python train.py --num_hidden_layers=13 --hidden_size=192 --num_attention_heads=3 --hidden_act="swiglu" --norm="rmsnorm" --qk_norm=false --init="orth" --lr_mult_down=1.5 --beta1=0.95 --lr_head=0.00819 --max_seq_len=1024 --max_steps=4052
Each number is 200 + 40 x the weight over its row's rms, rounded and kept within 0 to 999. Layers, rows and columns count from 0. The size before them is the row's rms in percent of the matrix's.

# down: layer 2 MLP down (transposed), 448x192, rms 0.169, rows 299-304, columns 0-191
# gate: layer 2 MLP gate, 448x192, rms 0.124, rows 300-305, columns 0-191
# up: layer 2 MLP up, 448x192, rms 0.124, rows 300-304, columns 0-191
down299,095,184,168,176,217,208,209,120,155,223,208,203,157,270,118,241,202,227,198,189,174,194,211,151,188,295,196,193,200,211,220,117,241,181,224,231,242,212,254,282,192,165,210,195,190,216,211,252,182,199,258,109,238,171,183,192,213,241,237,220,272,208,269,198,174,207,168,218,231,141,207,169,179,117,263,221,133,205,228,217,236,218,229,199,155,152,241,148,236,249,266,243,268,220,171,171,140,133,205,185,257,156,240,142,226,123,224,215,285,205,265,202,124,170,173,129,225,191,257,182,220,192,238,222,203,227,113,212,224,280,148,249,224,243,234,274,175,217,198,229,215,265,185,260,198,226,124,266,247,234,148,202,168,199,226,239,140,109,196,172,239,193,237,195,135,213,206,181,213,224,238,202,145,211,212,197,237,228,205,194,176,230,159,200,136,198,240,266,194,198,232,181,225
gate300,102,179,169,172,225,298,169,274,134,264,116,141,205,205,169,143,233,168,198,157,190,175,233,186,213,172,233,132,195,173,138,110,198,212,204,190,203,177,171,213,229,198,199,181,234,221,174,227,111,147,185,231,235,181,235,243,182,188,222,195,264,235,152,204,189,199,194,197,216,199,161,244,155,199,189,219,273,270,156,181,205,165,236,235,164,236,198,190,231,182,237,191,176,172,254,248,203,117,210,79,181,166,214,204,205,198,263,239,224,208,223,211,189,145,175,211,171,204,127,138,180,220,174,170,221,279,236,176,148,271,186,186,165,206,268,259,218,249,195,206,192,203,213,215,301,220,162,216,229,254,140,189,251,226,222,187,224,243,255,208,245,222,139,153,217,233,184,210,191,227,152,225,157,195,169,342,299,179,188,229,190,177,239,236,234,204,142,284,169,217,145,209,169
up300,114,185,234,189,220,217,202,154,214,210,187,227,269,190,174,212,190,166,169,186,239,227,110,154,258,230,188,272,243,278,246,170,149,164,147,233,218,209,223,217,188,194,231,182,168,282,278,201,214,182,239,193,188,158,249,202,223,166,168,169,174,173,242,204,144,152,220,162,159,196,270,228,190,210,217,234,185,146,150,258,262,202,221,169,196,159,300,160,252,185,183,230,262,263,170,130,267,309,218,203,178,171,213,223,235,202,274,264,134,128,153,137,186,231,171,161,222,245,191,278,156,260,154,229,256,248,174,235,214,199,240,203,234,260,173,170,268,180,230,204,233,248,187,207,165,168,178,189,173,156,140,233,176,207,150,222,167,211,204,218,264,181,228,282,186,215,192,126,217,156,232,187,208,270,179,142,205,172,158,190,176,268,189,192,213,142,206,154,255,259,252,188,239
down300,088,166,211,207,196,182,213,276,191,148,243,184,198,255,156,181,166,172,265,194,189,198,247,227,121,233,196,198,145,188,163,189,173,215,270,117,170,275,224,219,192,139,171,178,222,187,179,183,162,188,180,243,212,237,218,215,165,216,272,256,257,200,193,159,234,223,153,212,257,245,126,207,182,168,174,149,228,215,192,136,178,216,198,240,203,211,187,174,202,207,203,180,143,223,268,240,158,94,169,163,157,150,186,170,161,122,200,134,280,232,206,175,235,125,169,242,198,197,193,166,221,235,268,121,195,198,205,188,139,128,244,206,132,190,297,192,98,201,212,201,151,187,166,182,217,226,193,206,217,244,212,185,215,160,206,183,271,196,225,173,203,200,170,112,213,191,198,297,207,239,209,249,182,169,181,265,285,216,256,186,178,155,225,185,127,241,225,264,177,177,140,274,154
gate301,088,118,271,245,155,207,224,217,253,57,249,144,197,177,199,191,200,167,240,270,211,216,227,186,209,183,185,216,163,153,221,237,191,259,235,222,65,135,232,137,249,118,273,109,210,202,195,217,225,226,180,219,170,259,264,148,267,167,145,209,197,201,232,187,250,159,218,175,210,164,284,187,188,215,124,201,203,248,210,189,173,175,186,150,151,167,238,182,220,130,264,232,238,246,160,190,210,274,190,150,177,208,215,243,190,169,216,189,191,152,196,216,213,255,264,202,229,281,191,194,211,237,232,215,142,172,215,214,158,245,237,240,179,158,235,213,213,186,290,181,171,140,170,184,160,223,273,227,127,192,216,232,235,190,149,217,207,211,205,186,195,200,219,209,248,163,232,248,251,210,174,176,247,204,225,191,228,207,198,208,272,216,204,253,130,145,212,220,156,200,219,206,135
up301,100,130,223,239,169,193,217,205,271,77,227,182,238,187,172,155,187,112,155,243,257,151,248,135,208,206,221,191,181,226,217,187,232,208,262,229,110,185,213,153,216,172,211,193,260,168,250,252,202,257,213,134,207,279,229,95,263,217,213,182,167,163,241,221,155,196,278,167,193,206,242,199,173,137,201,213,156,283,182,188,151,116,175,184,255,146,200,158,188,128,190,220,183,218,175,217,131,226,160,192,170,198,208,185,190,183,199,197,235,194,229,176,214,254,211,191,223,158,163,195,171,166,170,234,148,205,193,180,135,243,150,193,181,188,234,154,203,186,233,164,150,153,179,172,179,188,182,221,158,247,182,258,230,234,146,218,205,204,199,204,224,244,192,312,194,252,160,173,278,187,177,164,250,250,247,207,183,157,208,106,248,164,195,147,162,179,178,258,252,200,274,197,124
down301,100,203,162,211,232,210,217,240,216,198,231,267,241,213,208,173,199,137,195,262,213,251,203,245,164,200,259,190,166,208,210,187,252,193,232,135,188,157,181,222,185,166,235,202,218,171,246,154,227,201,264,138,134,129,275,89,238,249,122,141,162,149,224,160,148,227,319,178,198,206,194,128,154,173,187,199,87,278,176,162,150,150,231,239,234,222,190,165,173,226,186,211,169,225,155,208,192,181,193,220,205,174,177,223,94,219,198,146,215,165,156,175,177,186,226,176,214,221,177,188,155,140,177,237,152,143,200,111,138,162,137,183,201,183,174,170,171,166,243,183,195,225,239,144,246,186,174,238,236,238,226,250,175,221,177,182,257,204,211,177,231,278,144,235,251,232,141,221,246,143,197,99,203,239,237,173,188,174,194,190,202,222,113,231,236,174,240,194,211,203,172,188,154
gate302,104,195,216,176,213,182,272,202,215,234,224,156,270,246,132,221,140,118,243,200,184,142,220,256,251,184,253,171,177,185,180,148,222,225,255,232,212,187,204,259,214,214,151,264,229,218,220,201,127,228,183,189,196,127,219,229,140,214,233,190,315,189,198,234,184,213,222,193,186,219,226,162,255,187,199,239,240,185,192,171,138,185,295,209,249,189,180,164,179,242,237,158,223,165,195,234,216,153,260,151,181,240,117,206,162,188,146,220,244,189,179,215,232,153,254,218,219,222,223,161,250,201,230,194,184,234,135,239,180,218,158,160,209,184,182,255,114,203,183,167,229,162,230,198,211,255,224,264,118,201,190,210,246,137,235,159,205,161,211,280,213,147,213,190,156,138,159,104,216,124,154,273,183,104,173,170,225,206,220,230,260,234,84,211,166,230,179,218,252,196,209,195,236
up302,102,200,270,223,294,230,236,185,172,211,238,213,255,139,144,209,146,225,176,133,203,203,251,240,216,153,239,193,150,163,244,176,255,182,182,191,178,217,151,295,225,220,166,216,235,181,224,182,186,168,183,273,164,244,113,168,210,215,250,176,220,211,234,258,217,223,217,256,159,244,192,258,152,171,242,204,212,191,181,188,146,186,169,234,208,215,229,218,218,171,211,181,229,262,144,152,251,149,178,185,168,229,145,236,216,213,109,273,235,146,260,204,216,189,286,223,195,155,194,172,225,258,195,178,236,234,154,226,117,211,170,224,266,191,197,163,154,222,177,209,186,232,208,200,225,261,234,262,189,208,180,266,228,165,281,101,260,188,140,289,141,145,137,231,142,195,192,157,186,249,208,253,153,131,187,150,211,173,227,152,279,210,203,246,220,241,154,176,220,189,208,187,191
down302,095,216,147,222,156,253,190,181,222,225,153,251,135,183,246,184,247,265,116,233,200,183,170,129,222,172,155,271,247,189,186,245,136,180,172,175,189,213,229,135,167,224,205,179,173,195,212,229,244,206,204,145,187,213,211,162,238,209,145,228,194,169,152,137,197,136,204,192,214,193,207,181,168,212,222,204,207,167,256,181,274,187,121,206,149,234,219,197,196,184,156,237,179,218,207,206,196,247,146,210,236,135,276,219,276,223,278,151,150,228,198,190,208,238,159,139,254,203,172,182,171,196,175,227,219,185,252,177,180,145,248,206,133,225,194,180,289,168,218,201,157,225,191,181,201,153,139,152,251,167,199,142,152,295,173,282,202,289,169,141,236,234,187,205,213,282,148,297,236,181,232,128,214,315,226,187,197,185,196,174,191,203,292,215,244,142,211,210,178,169,152,192,168
gate303,110,162,155,227,255,161,201,207,235,205,191,97,123,213,170,229,241,227,227,207,190,179,100,193,290,155,121,230,119,253,182,222,164,203,226,178,249,259,219,218,137,217,234,254,121,162,191,150,127,190,134,161,196,200,206,245,150,232,138,214,189,214,164,134,224,230,190,291,207,175,251,203,203,159,205,234,193,233,188,245,262,138,148,201,222,140,244,303,224,140,234,132,136,178,241,181,223,159,187,257,237,202,200,240,232,255,171,190,184,214,241,162,165,161,275,231,231,235,233,184,217,187,228,194,237,165,201,98,191,204,198,293,204,180,170,187,206,129,234,168,244,228,210,203,239,231,215,165,164,241,277,259,244,216,220,197,162,181,205,217,228,179,176,152,163,235,209,210,256,251,178,141,202,223,177,212,202,131,197,248,201,198,187,218,151,198,212,197,158,156,198,219,157
up303,116,150,191,262,239,162,198,191,266,233,206,153,148,217,133,219,187,175,225,192,198,190,51,190,286,156,144,199,128,227,172,236,175,176,228,192,262,250,178,238,153,231,206,280,181,173,201,105,131,232,169,130,189,206,226,235,141,219,125,223,188,177,106,213,223,202,219,309,279,184,229,240,178,207,224,216,183,236,192,205,252,182,186,208,219,162,245,294,247,177,247,147,173,242,244,212,203,166,215,252,191,206,175,225,200,258,189,240,179,208,254,117,198,147,267,238,251,255,239,195,184,121,183,208,194,196,205,150,236,160,202,256,181,222,187,215,199,174,216,198,242,246,174,227,249,234,159,146,151,223,297,222,241,207,193,206,162,158,218,191,256,178,193,122,154,227,221,219,278,204,175,171,184,211,188,232,181,184,198,232,230,192,200,186,177,206,224,202,155,175,217,239,135
down303,111,136,175,284,169,205,216,256,249,176,251,211,229,181,182,236,292,181,197,224,174,154,179,275,177,133,170,219,154,190,191,216,246,217,240,125,200,242,193,247,248,234,135,257,173,168,147,261,211,180,253,203,277,137,185,240,178,158,211,166,158,174,199,186,234,231,240,240,197,135,249,256,216,238,227,196,175,183,244,207,246,289,209,213,212,162,142,222,205,152,139,178,196,226,173,248,230,183,264,131,202,212,190,207,204,205,150,217,214,208,164,168,195,229,194,214,210,243,159,233,190,199,219,224,199,179,207,233,202,157,168,235,156,168,138,168,142,190,155,169,249,204,164,75,153,210,291,171,176,318,220,182,157,214,199,111,234,191,163,232,171,150,193,100,166,172,220,275,199,210,175,215,215,147,229,206,234,248,240,206,228,229,215,205,174,189,198,199,154,210,274,244,106
gate304,085,179,210,224,155,189,222,192,166,208,203,169,162,159,258,263,189,200,160,163,221,292,189,254,231,221,231,204,227,163,188,243,255,183,230,211,236,246,191,127,251,152,183,132,205,274,158,145,195,171,193,207,190,192,189,228,235,235,174,239,208,191,200,127,221,83,272,178,260,205,166,174,228,107,170,220,215,259,163,221,159,184,226,232,180,176,209,118,122,233,281,218,153,188,246,242,147,169,191,153,139,219,164,174,84,249,189,144,180,224,159,227,164,199,128,162,219,197,216,156,197,172,263,145,207,201,227,182,284,208,172,123,253,245,223,193,188,203,165,136,169,130,179,247,163,202,227,223,214,186,226,154,218,251,178,185,198,198,198,207,225,134,154,107,217,176,162,275,211,171,227,256,205,152,190,176,217,174,248,181,209,238,246,180,209,165,223,126,188,258,190,209,142
up304,093,207,185,164,237,186,160,229,190,196,157,258,268,250,135,186,182,184,183,264,158,141,137,218,212,164,156,149,226,191,214,176,204,242,108,173,231,153,255,198,252,218,243,192,184,185,155,182,179,175,188,235,242,148,237,225,194,111,285,192,189,148,227,216,232,164,166,213,234,159,102,218,216,263,200,218,259,180,201,233,178,212,193,153,234,209,217,223,223,322,175,178,163,192,204,165,159,178,201,239,201,182,237,198,222,219,232,233,270,193,169,203,234,199,248,217,295,164,173,182,177,190,141,204,264,161,214,215,143,130,154,237,244,218,192,301,210,179,188,233,211,272,243,182,273,117,231,200,212,147,221,285,192,259,147,208,178,207,224,181,198,199,233,255,303,220,167,179,178,186,220,255,226,156,258,137,147,128,147,214,188,180,207,239,228,167,155,144,250,197,177,176,172
down304,112,139,198,195,143,212,158,166,186,205,191,199,252,251,193,204,195,182,158,222,136,180,194,238,230,211,184,105,216,225,249,181,186,273,189,189,200,172,178,182,231,252,195,204,130,145,199,176,183,206,182,207,180,123,218,260,169,188,237,144,165,145,243,174,205,167,190,148,243,176,190,280,235,176,199,230,220,159,270,284,212,177,207,124,211,194,190,173,237,211,131,220,191,108,130,220,193,161,189,219,250,237,211,183,225,238,270,215,200,170,156,185,229,227,243,200,239,222,200,218,243,177,190,260,232,216,212,178,228,203,160,223,239,184,161,204,163,141,215,176,225,229,190,319,204,168,261,218,142,54,187,212,172,295,198,189,145,238,207,163,208,188,141,276,206,217,164,213,182,250,237,188,207,161,283,167,192,174,227,189,149,169,178,201,205,148,239,123,177,116,223,240,85
gate305,105,135,211,155,194,141,166,231,172,203,189,307,202,178,223,127,150,164,240,233,213,270,187,243,197,202,179,262,219,234,222,225,206,169,222,262,195,172,262,210,199,191,195,261,229,230,240,209,196,225,171,173,172,173,148,180,181,150,194,206,215,136,223,167,289,180,208,208,226,120,211,145,205,193,235,161,186,240,197,178,178,209,206,160,160,109,186,134,265,245,145,189,163,184,122,163,165,183,233,218,148,202,133,143,282,201,187,200,222,166,193,227,194,243,272,140,269,209,204,195,119,198,168,186,207,277,203,289,221,154,200,203,200,201,277,210,131,183,202,230,234,180,184,198,106,157,224,220,182,195,194,166,252,240,208,227,237,126,223,213,254,222,190,217,262,202,215,211,314,245,117,266,176,224,233,229,211,181,178,209,274,251,220,166,219,227,259,182,197,220,166,285,203